Weights of a small transformer language model.
Architecture: rotary positions, no biases in attention or MLP.
Training: 135M tokens, 4297 steps.
Each number is 128 + 24 x the weight over the matrix's rms, rounded and kept within 0 to 255. Layers, rows and columns count from 0. Numbers have three digits each.

# v: layer 3 attention value, 192x192, rms 0.1, rows 168-191, columns 144-191
# o: layer 3 attention output (transposed), 192x192, rms 0.178, rows 168-191, columns 144-191
# up: layer 3 MLP up, 768x192, rms 0.0875, rows 0-35, columns 144-191
# down: layer 3 MLP down (transposed), 768x192, rms 0.025, rows 0-35, columns 144-191
v168:158133125129132118109120134107119123132135129137172121171098114134152107114140115118141095116108145083117125103142111122143131143131146139134111
o168:101141114116137152129161143130155138117138145150130142112117128147125158113141117116087114104143125138107114127116093113120135149126119110129109
v169:134150159147137093138121126102128131133137121158145127147119139138129132126157094142127144116132153125123141132138099110147106139125116140138112
o169:109130124092113134150125128135174149163147108139153129145093136149106117108119121101124131094120108142117098137104153110119120130136161119130107
v170:133135143130138149142128117126150147124139130143131117104132138146141139095149116136154091135148145120119096099169116103135135126126117134137112
o170:142158124115121153135114161103142122136132145146118120140119140154134145096125120128140131114129107126115120166083170105144106125135115149123139
v171:142115114128128117148100136101089129145120133123146126144118116129152116146144130141109136155144118127123127127147107133130134129114132092117142
o171:137140101117096108148112116123164137141142127148120148102138115162135147116102128140134122148129133104108127127111128107113138136119110130122114
v172:124109105103120129116127126128132115138129131104129119150124139104118122099110155121128136109133123121141108117108129106143165124128122101122103
o172:141140112161119127141114158136103130122112117105139150114126151145146145149118112158110121160125144120124162147148092139141122146082112147127139
v173:147131121116118148123123142162141157123133122103120124124116101119121115115127120125128127131119162123154128126114130109129121107125113136128123
o173:125136115148128131137129127135123121117129131138142132127119152130131131159153121147132104135136132106143132128148108121126119147127131139153124
v174:122094132144146120102144121144155090130116159152121155124143120103124124127129112116131120127131155143134117126140146119109144146117154129135132
o174:132124128125131100109093110141057135111135093119148123127127125085156102150133148132150151129122126108120149126159138136147109125134103117125118
v175:124130118133121123118106157138136153151124125114155136121155124138168150118109104122112135146106129150151127107113128125134118109117145133149139
o175:098125135120147107148141125129131110147154139135092131137114110117139110141118129130145121113146134130108138135130112145116139161121111095131099
v176:129150133104150118138138135086110121136121130145123082141129134147128143143130119127136121105152110131101140118114123095140127140138114136103099
o176:103125135128129123152129136141161108132115115121102132097118130133147131111125125136129137123135137133136124140166128116114147109133120133133114
v177:131149122156126137120105153144118120123131120120109120096129099138145142120160137119118116096125130141144132133127131126141103121130118125132124
o177:114142123128134115128127124126141126151149157173147122156112126113130129129133145123160123129130122113113117091103153121100137116117113146114158
v178:116114123103111149113116132143126145157135150119161116132146137138146145134085099116132135128122162143126122127105136138098132145118152149131121
o178:110130145148126121138115136125117112114124125119114140117110086106149104148153112140126118110130141137125136148172103138143143128118116124147118
v179:129108123120131133108139118108104150111119124139137148139143123122126141144137104100127138113150147118128137114122103128138105100146140139116113
o179:113161150156125144160114115147124136146119115125154118125122102128139108105122132156118118102140120124136113129150126133133128155132143114111125
v180:142093136098139111139129142125116119134151104148149121137100131123123154118119128135117106141134139154131139151146128144132113105135129115137109
o180:106120109115121112088110121100156130134135125118128136125139122133132127098112133148107150120128117150096140108118146127126145132123113137099125
v181:125120131104133127115146130149136153144133118119108138126151133115127144124113108100106136135121160124137134135133092103124118136109119107137115
o181:128108117161124137129107103132105106124144105129126114108133121119146132148128137135133127133138112120093144094147129149153095146126129125110135
v182:097125122139129105140133143142117153153101146135155136156127115086109132129111121113137155116112125139117128144104174150116125120119148141131132
o182:131106124110141134117128110105113127094125109108091109095137102136162128132123124134147119134150150147124138120152085144123148105141139105140133
v183:124138137157131117150152137160116106113118135110094114104127139147118103153146146136138137118161138145139116169148151139120108136140127119115135
o183:134111137118113147100129146119126131139131132174114127149122135126100175136121136114103150134112102121092130116110148124096129113143129135145139
v184:149130110126096132128097128083126164145122119124153141142120118112153125126123112130112133135118143095111131104144095106144122137098141158118119
o184:117170130142114129156111102128114114134153115153144114096125105128149100127069120134145111105148116113109102121138106095179140159123140123118125
v185:139122136132106141135116108115139132159118111145131129136123118115135119137134125141150140130132120109123142110142119131129117136114108119119112
o185:127149128128115145144143117143115131128133129128125135114157134137125135117118112111130126116137118155105122152118114122148119125126126129133119
v186:114141128098131114122128144113141124132144122121128102140132106121113153121135127133118141123121113136131125132140120142143118110162135105129108
o186:125126113118120148132162142110152125117129132114135114145102130155125114124113140134119141127125138139153134138136125144117134132127129128137138
v187:135139132126124139111133126157136135146130114113144114121130138135131122111103122114095123147109136113124119151137134140136130124097121143115131
o187:137104119161117142139137151118105121137138119139125146125146124099115131159141159119132114119170138117162159120103103153144120142140111117142133
v188:133120149117115133129088114112155146148124097113108130115143128134131132126144116120121103138122133126110130105108134151146096145125109097105122
o188:110141139142141133153127133114139136148140148144143119134125128163137131116112134120132131122106148115133124141103119136129132133134135120110141
v189:100109120119142128109150114170127132124107162135109117133156140139099122121123134129117122106107110134117113147112157161126143133120095126139110
o189:162109120139145125094127130100090152091111136127142130106130133115129153151131151140150131141155145127152173115133100155113115112122154140114117
v190:139111134094118146125121136117130130122130146151122122124141124118132119133121131117146136107098092133143093107095187100129127134116123117135117
o190:108121142136153124108145135110113112100128137115147123119140136104159114130147143140137132175137171151148169142124097154157118116113102133147126
v191:123130127108129124154118131137122119131126131148120101116127129123121141135138143124144102136128137118118113134147127125094122150139162117135119
o191:144156116126125138142125158115146111120119129116156140152118130100112137113136134133111142138137114135159137133116115147136141104141123134150117
up0:127132112129132112133144134125147122120130140141116120128129132140136131178118115112119120135102121129119150135134128159128129113144120126124134
down0:115142131098153130134106102109133131105109155125129136109128118141097098126149119134110131124132109132134141127137147113109144129107120109121112
up1:131049149097107108090000070210216104113106161154174085131136211196111153236071181096002090050227217113073120066121166064047227223093163123153105
down1:000078084178159145160100056078057158158193040047224070151222000066146112014135041060182132113154000107089151094042052124065194105067206192187090
up2:128126125128123129130127129128128125131124126129132129131128126126132132130128128128122128126124126125127128127121131132130127129128129130120127
down2:121127127130127125131130127124130128124129128132130125131126127128130132130130128133129128130130126132124127132128131130129133119131129122125129
up3:130136125130135130127112133138134118107125124128127113125115134138122127126135139119115151131127124129128125127122138118120141135133126111118116
down3:124132118114119117138126134132135122127136130127121132118129120109139137136117108136120135125127128123132135131130133127127119134124144122118134
up4:125109119149134144141129144124156125122102117135123121099135115147110146129134107115109137099137124118128125132137151133130121100144110127141146
down4:139155115144128124138135125126127154141138108145141106113135129128110149148101112129118148136125133141123154124137138110130087161107130156149113
up5:117119128133124123131130122127133109130122137134131120120125115135139138136140126119124129115126117115123120141122143110114127138116126125108138
down5:126130124120131138134124093111117125112131126112134120129121132111123128107120131144125129112145160113129133109152128124125115131143139135139137
up6:130119114137123122138134130128133125130129115131129129139115115129129123130120117131120124125130132119125115126131126133121124130120125142124139
down6:144117124127135146134133139137109114116128115141118128133124135126129131128122117124117135115125135135116130125114125125129132113134133130152128
up7:122126120130126134126123123129131127124129132131131133127125127125131130128127128128124127132132130121133127123127125127130127128127138119125129
down7:131132129130122125126134130124125127129122118124123122125126128131119128128129121137120130127123126131127123125132124131126127123128129124130125
up8:128135123126122143131144132128138124121118130128134130136129128121121129131135135135128114122134140131147118133139132145141125120123147129139130
down8:114128128124128118129131138148127131134127123125126136125134137112129138120139135116127113124119130125137120119139119127110131132138123133149136
up9:126127128130129131128126128129129127124130129135125126127129121126129129130126128125128122127130126127129126129128130131125126123128128128125127
down9:128129127128132130126127131131131131129133129132128129125125125129123130133131127124124128126130129128133135125133131126126129126129128133125127
up10:138108116094087110133166072172149143159132171065115103094105130061049134109074184248060182171174150080077140141123144170155023168122178185131139
down10:115182191066226113000170086110165220132131161072063149164118052242150102062111151206012240050174137079114132117152092097113182208116103124145180
up11:124124112120119144121130124148140135110131137138117121143123136124136153129137120131120143134120123129125118145131144128114132137121109127125134
down11:132125122121125120120145148132118127135132132134128138132126127118104117108132150124126139128137131110118136131127108126121112105147143142126124
up12:111105151116117132103157121155151117105104151138115113135101130128117134144140142078150092109143113090149099148134178122115124122132095166099122
down12:186126176132134114180138127104121132134131106157082089152128111137136110115086123115147140109170099180070127177137112175113139127145139167101095
up13:131113117101116118127138135128139125122104142138136119130133154127125132139122126121117121128119111111116135139113129121121136118122115147130119
down13:112134137098144118104136140118137134133147136126111122124137132135132107130142136129105105118134134119147103126141119157130133149119138116133125
up14:104125098125122104156117136167146122125127167147127169123173139138143140146116135120115116117092136108124114101123137120113135139134104141099140
down14:170182152115131081116102113156136109113129151156124157107141118133148165121123086121153108079110131080114109132161116087134126149144168127090084
up15:120148129122093137146126138120131116114140130143133126115100120128128167140127141142127116128111137137126110128127141133129137121124127138135134
down15:147138130140140127135158134134112111143125129142152136138149113117139114120127135127109118103119134151137120158150117129130146135135152123119120
up16:111151137146098101160162122142149135075113118109179133135117157126098138153144162110124127136127100115093168155137108151143116113105136115107131
down16:111091137076085168137164129081160119120153160119142131082145134121108129105114158122110132110125094150163175144121102178110163149134135157105127
up17:123109119142086101136110125123130135105112148145146150107102127113128138137124153134129122130137119108103113125134114128101125163147120141128132
down17:101116110134088118117124107100076159102120096119131111169150122108086139078117082106155148149105171134162133159112138109137143160167099133126063
up18:132131130136116122128129130129123120124123125125133123129121128130123125135132135129122131125125130119139127133125124131136136127124125128127125
down18:134132138121129116124118132117133130127133124120115130136131129130127122128129132128126133126127131126127126124126126115127131130124135135122123
up19:125132132129126125127127130128132127123128126128128129126130125124127130134130127125126133124126126135128135131130127138125131122125122125131126
down19:127123123130126127136128132140125131136128134126129127130135120137139128122126128126128123125129130129130128133122128124122130132126134125131131
up20:133117135122129139123125124148140124125142141121127128127135128125103141139126129124128124125128126129121109138139137121126129118125129131110121
down20:117125130122139112106133143119127136124131143124123125136146102127110119130114109129114138143128115151132108140135127123115141119125128157134126
up21:118131132135125123135137135133132127124117119128132143124121134131135122134122142127133128129129129133132120122132135122138120128132115118126133
down21:127124121125126111120151109130132127151138110129133125116132122129106126120137114140130118118135120126118114112120123110133114129117125120119128
up22:126127126130126128123129133127133126131128127132131130129123129132127128123125130129124128125127134129127127131130128132130130131126127128127125
down22:128130134130122127127127131125131134130128129128127130129128130132120125133128125127128131129130128126134126125126128124127125127130128128130133
up23:132138133129123144136143125134120133123131141141128120129127144122121124125126126130135132121127123125132124126133117129126126135119123137114126
down23:126134132130120115135121133131125126145131135111113128138132144144138141137141124121136120119130122145131126122133121113127116120138134124115148
up24:132100149094104125079083112118077109060100107159099133062174161033134137185027195068203110146155105164116073128082166160131255118073153116175205
down24:133148096093203077142145217049127036192081033090092139096075047111075192182147142096099045134114094099127152209124189000180176094121157255126171
up25:128131129128126130129125128128130123130127129132131124125125126130127127125125127132125128128130125127128127129131128129127129129126128130124127
down25:127127128129127130130131132125121127128130127125125127129130126124129130128129126126132128131127131127127126126128127131128129129129128128129125
up26:121130123125123132124110127129134123126130107133132121134125135123121131116122119133135125137124133124120135128128126125125134122127134121129125
down26:125134136120133120137127120117136120129143125134126119132127141141143125137136126141117139136125142136142126128126130116123137128119126129138118
up27:120124143130138141151146156138127104124143118155116104127142164119161132126128121111112131095131121136136101154117148146138144122111084147123145
down27:116147106128134098141123101115158122084142075085132095128154155136109128165134098124095164166139129097090127102152162097147118108144167112098140
up28:140144137122127127140112144140147129116131125133140111142126128121124137150125133117130114141132131124126117117119128138139144114143105129143142
down28:135101139148136107136146096093129106114122111141140151135151123132132148132101129128141128091142156111130119131125141121143141133138121154110104
up29:127114131128126118130143145149153132117114128114152126133109121119136132133140108106133114100114120103133127128104156124120123129127115123152138
down29:162130132141116124126120152138131114137143127125133113125132142139112132103118117133117132116125125093122112125124128123130111110139148160139129
up30:130126120125119124135125128132120125126122130126133127134127117127126133132121125125133125129131124121130123125127136131124139121132128133132125
down30:127128130124134121129135119130125123139119130128131138124124125127129138118134137117125128128123131122123125119120120120128124127132116123131125
up31:128129129133125131122126126135125131120119137133127131129133125129125128129128133119125123124135126124128113131134126133132124130124132128131129
down31:123130124127123130130120134119134119125130130134123123129118133123140137119117127126130139124128120129129136128112128128130134128128124130111136
up32:121116129125121130129134132137132126123133131132132126115122131127125140133125131122127128122122132121121125122129124119115127127124130132129127
down32:130132123126130122120129130133131123123129119132141125142131131135131123123119117124127139128131130139124125156128128118157133131128132134130119
up33:133130140130138147130116116128123127126117134135136127124132128144127144130123134119116129134133119116130132145132131131117125129128139113130124
down33:126121141136123123125119129106138127158118136138131118139135137120148132123146134128120129134135134135140138125112128143130147147123120129124134
up34:108112103146146141118137118139141129127111123125124118124127138135139124118140128118105112125131141111126115121129152123121134109125118142138127
down34:140109142130112120120144111108143120136103107129131123147100106117116150137130136134127184104140103127104114119125095151136150098120131125083111
up35:136129124129134125138133125127134129135109131137127134126119139127120134126129149131124127096138125126121124136126126126129119120114109140123135
down35:129116123110141126134124135120131125113120128133138129134113152131150146141129144140125128142134117133121135132132131133146125128123132142130125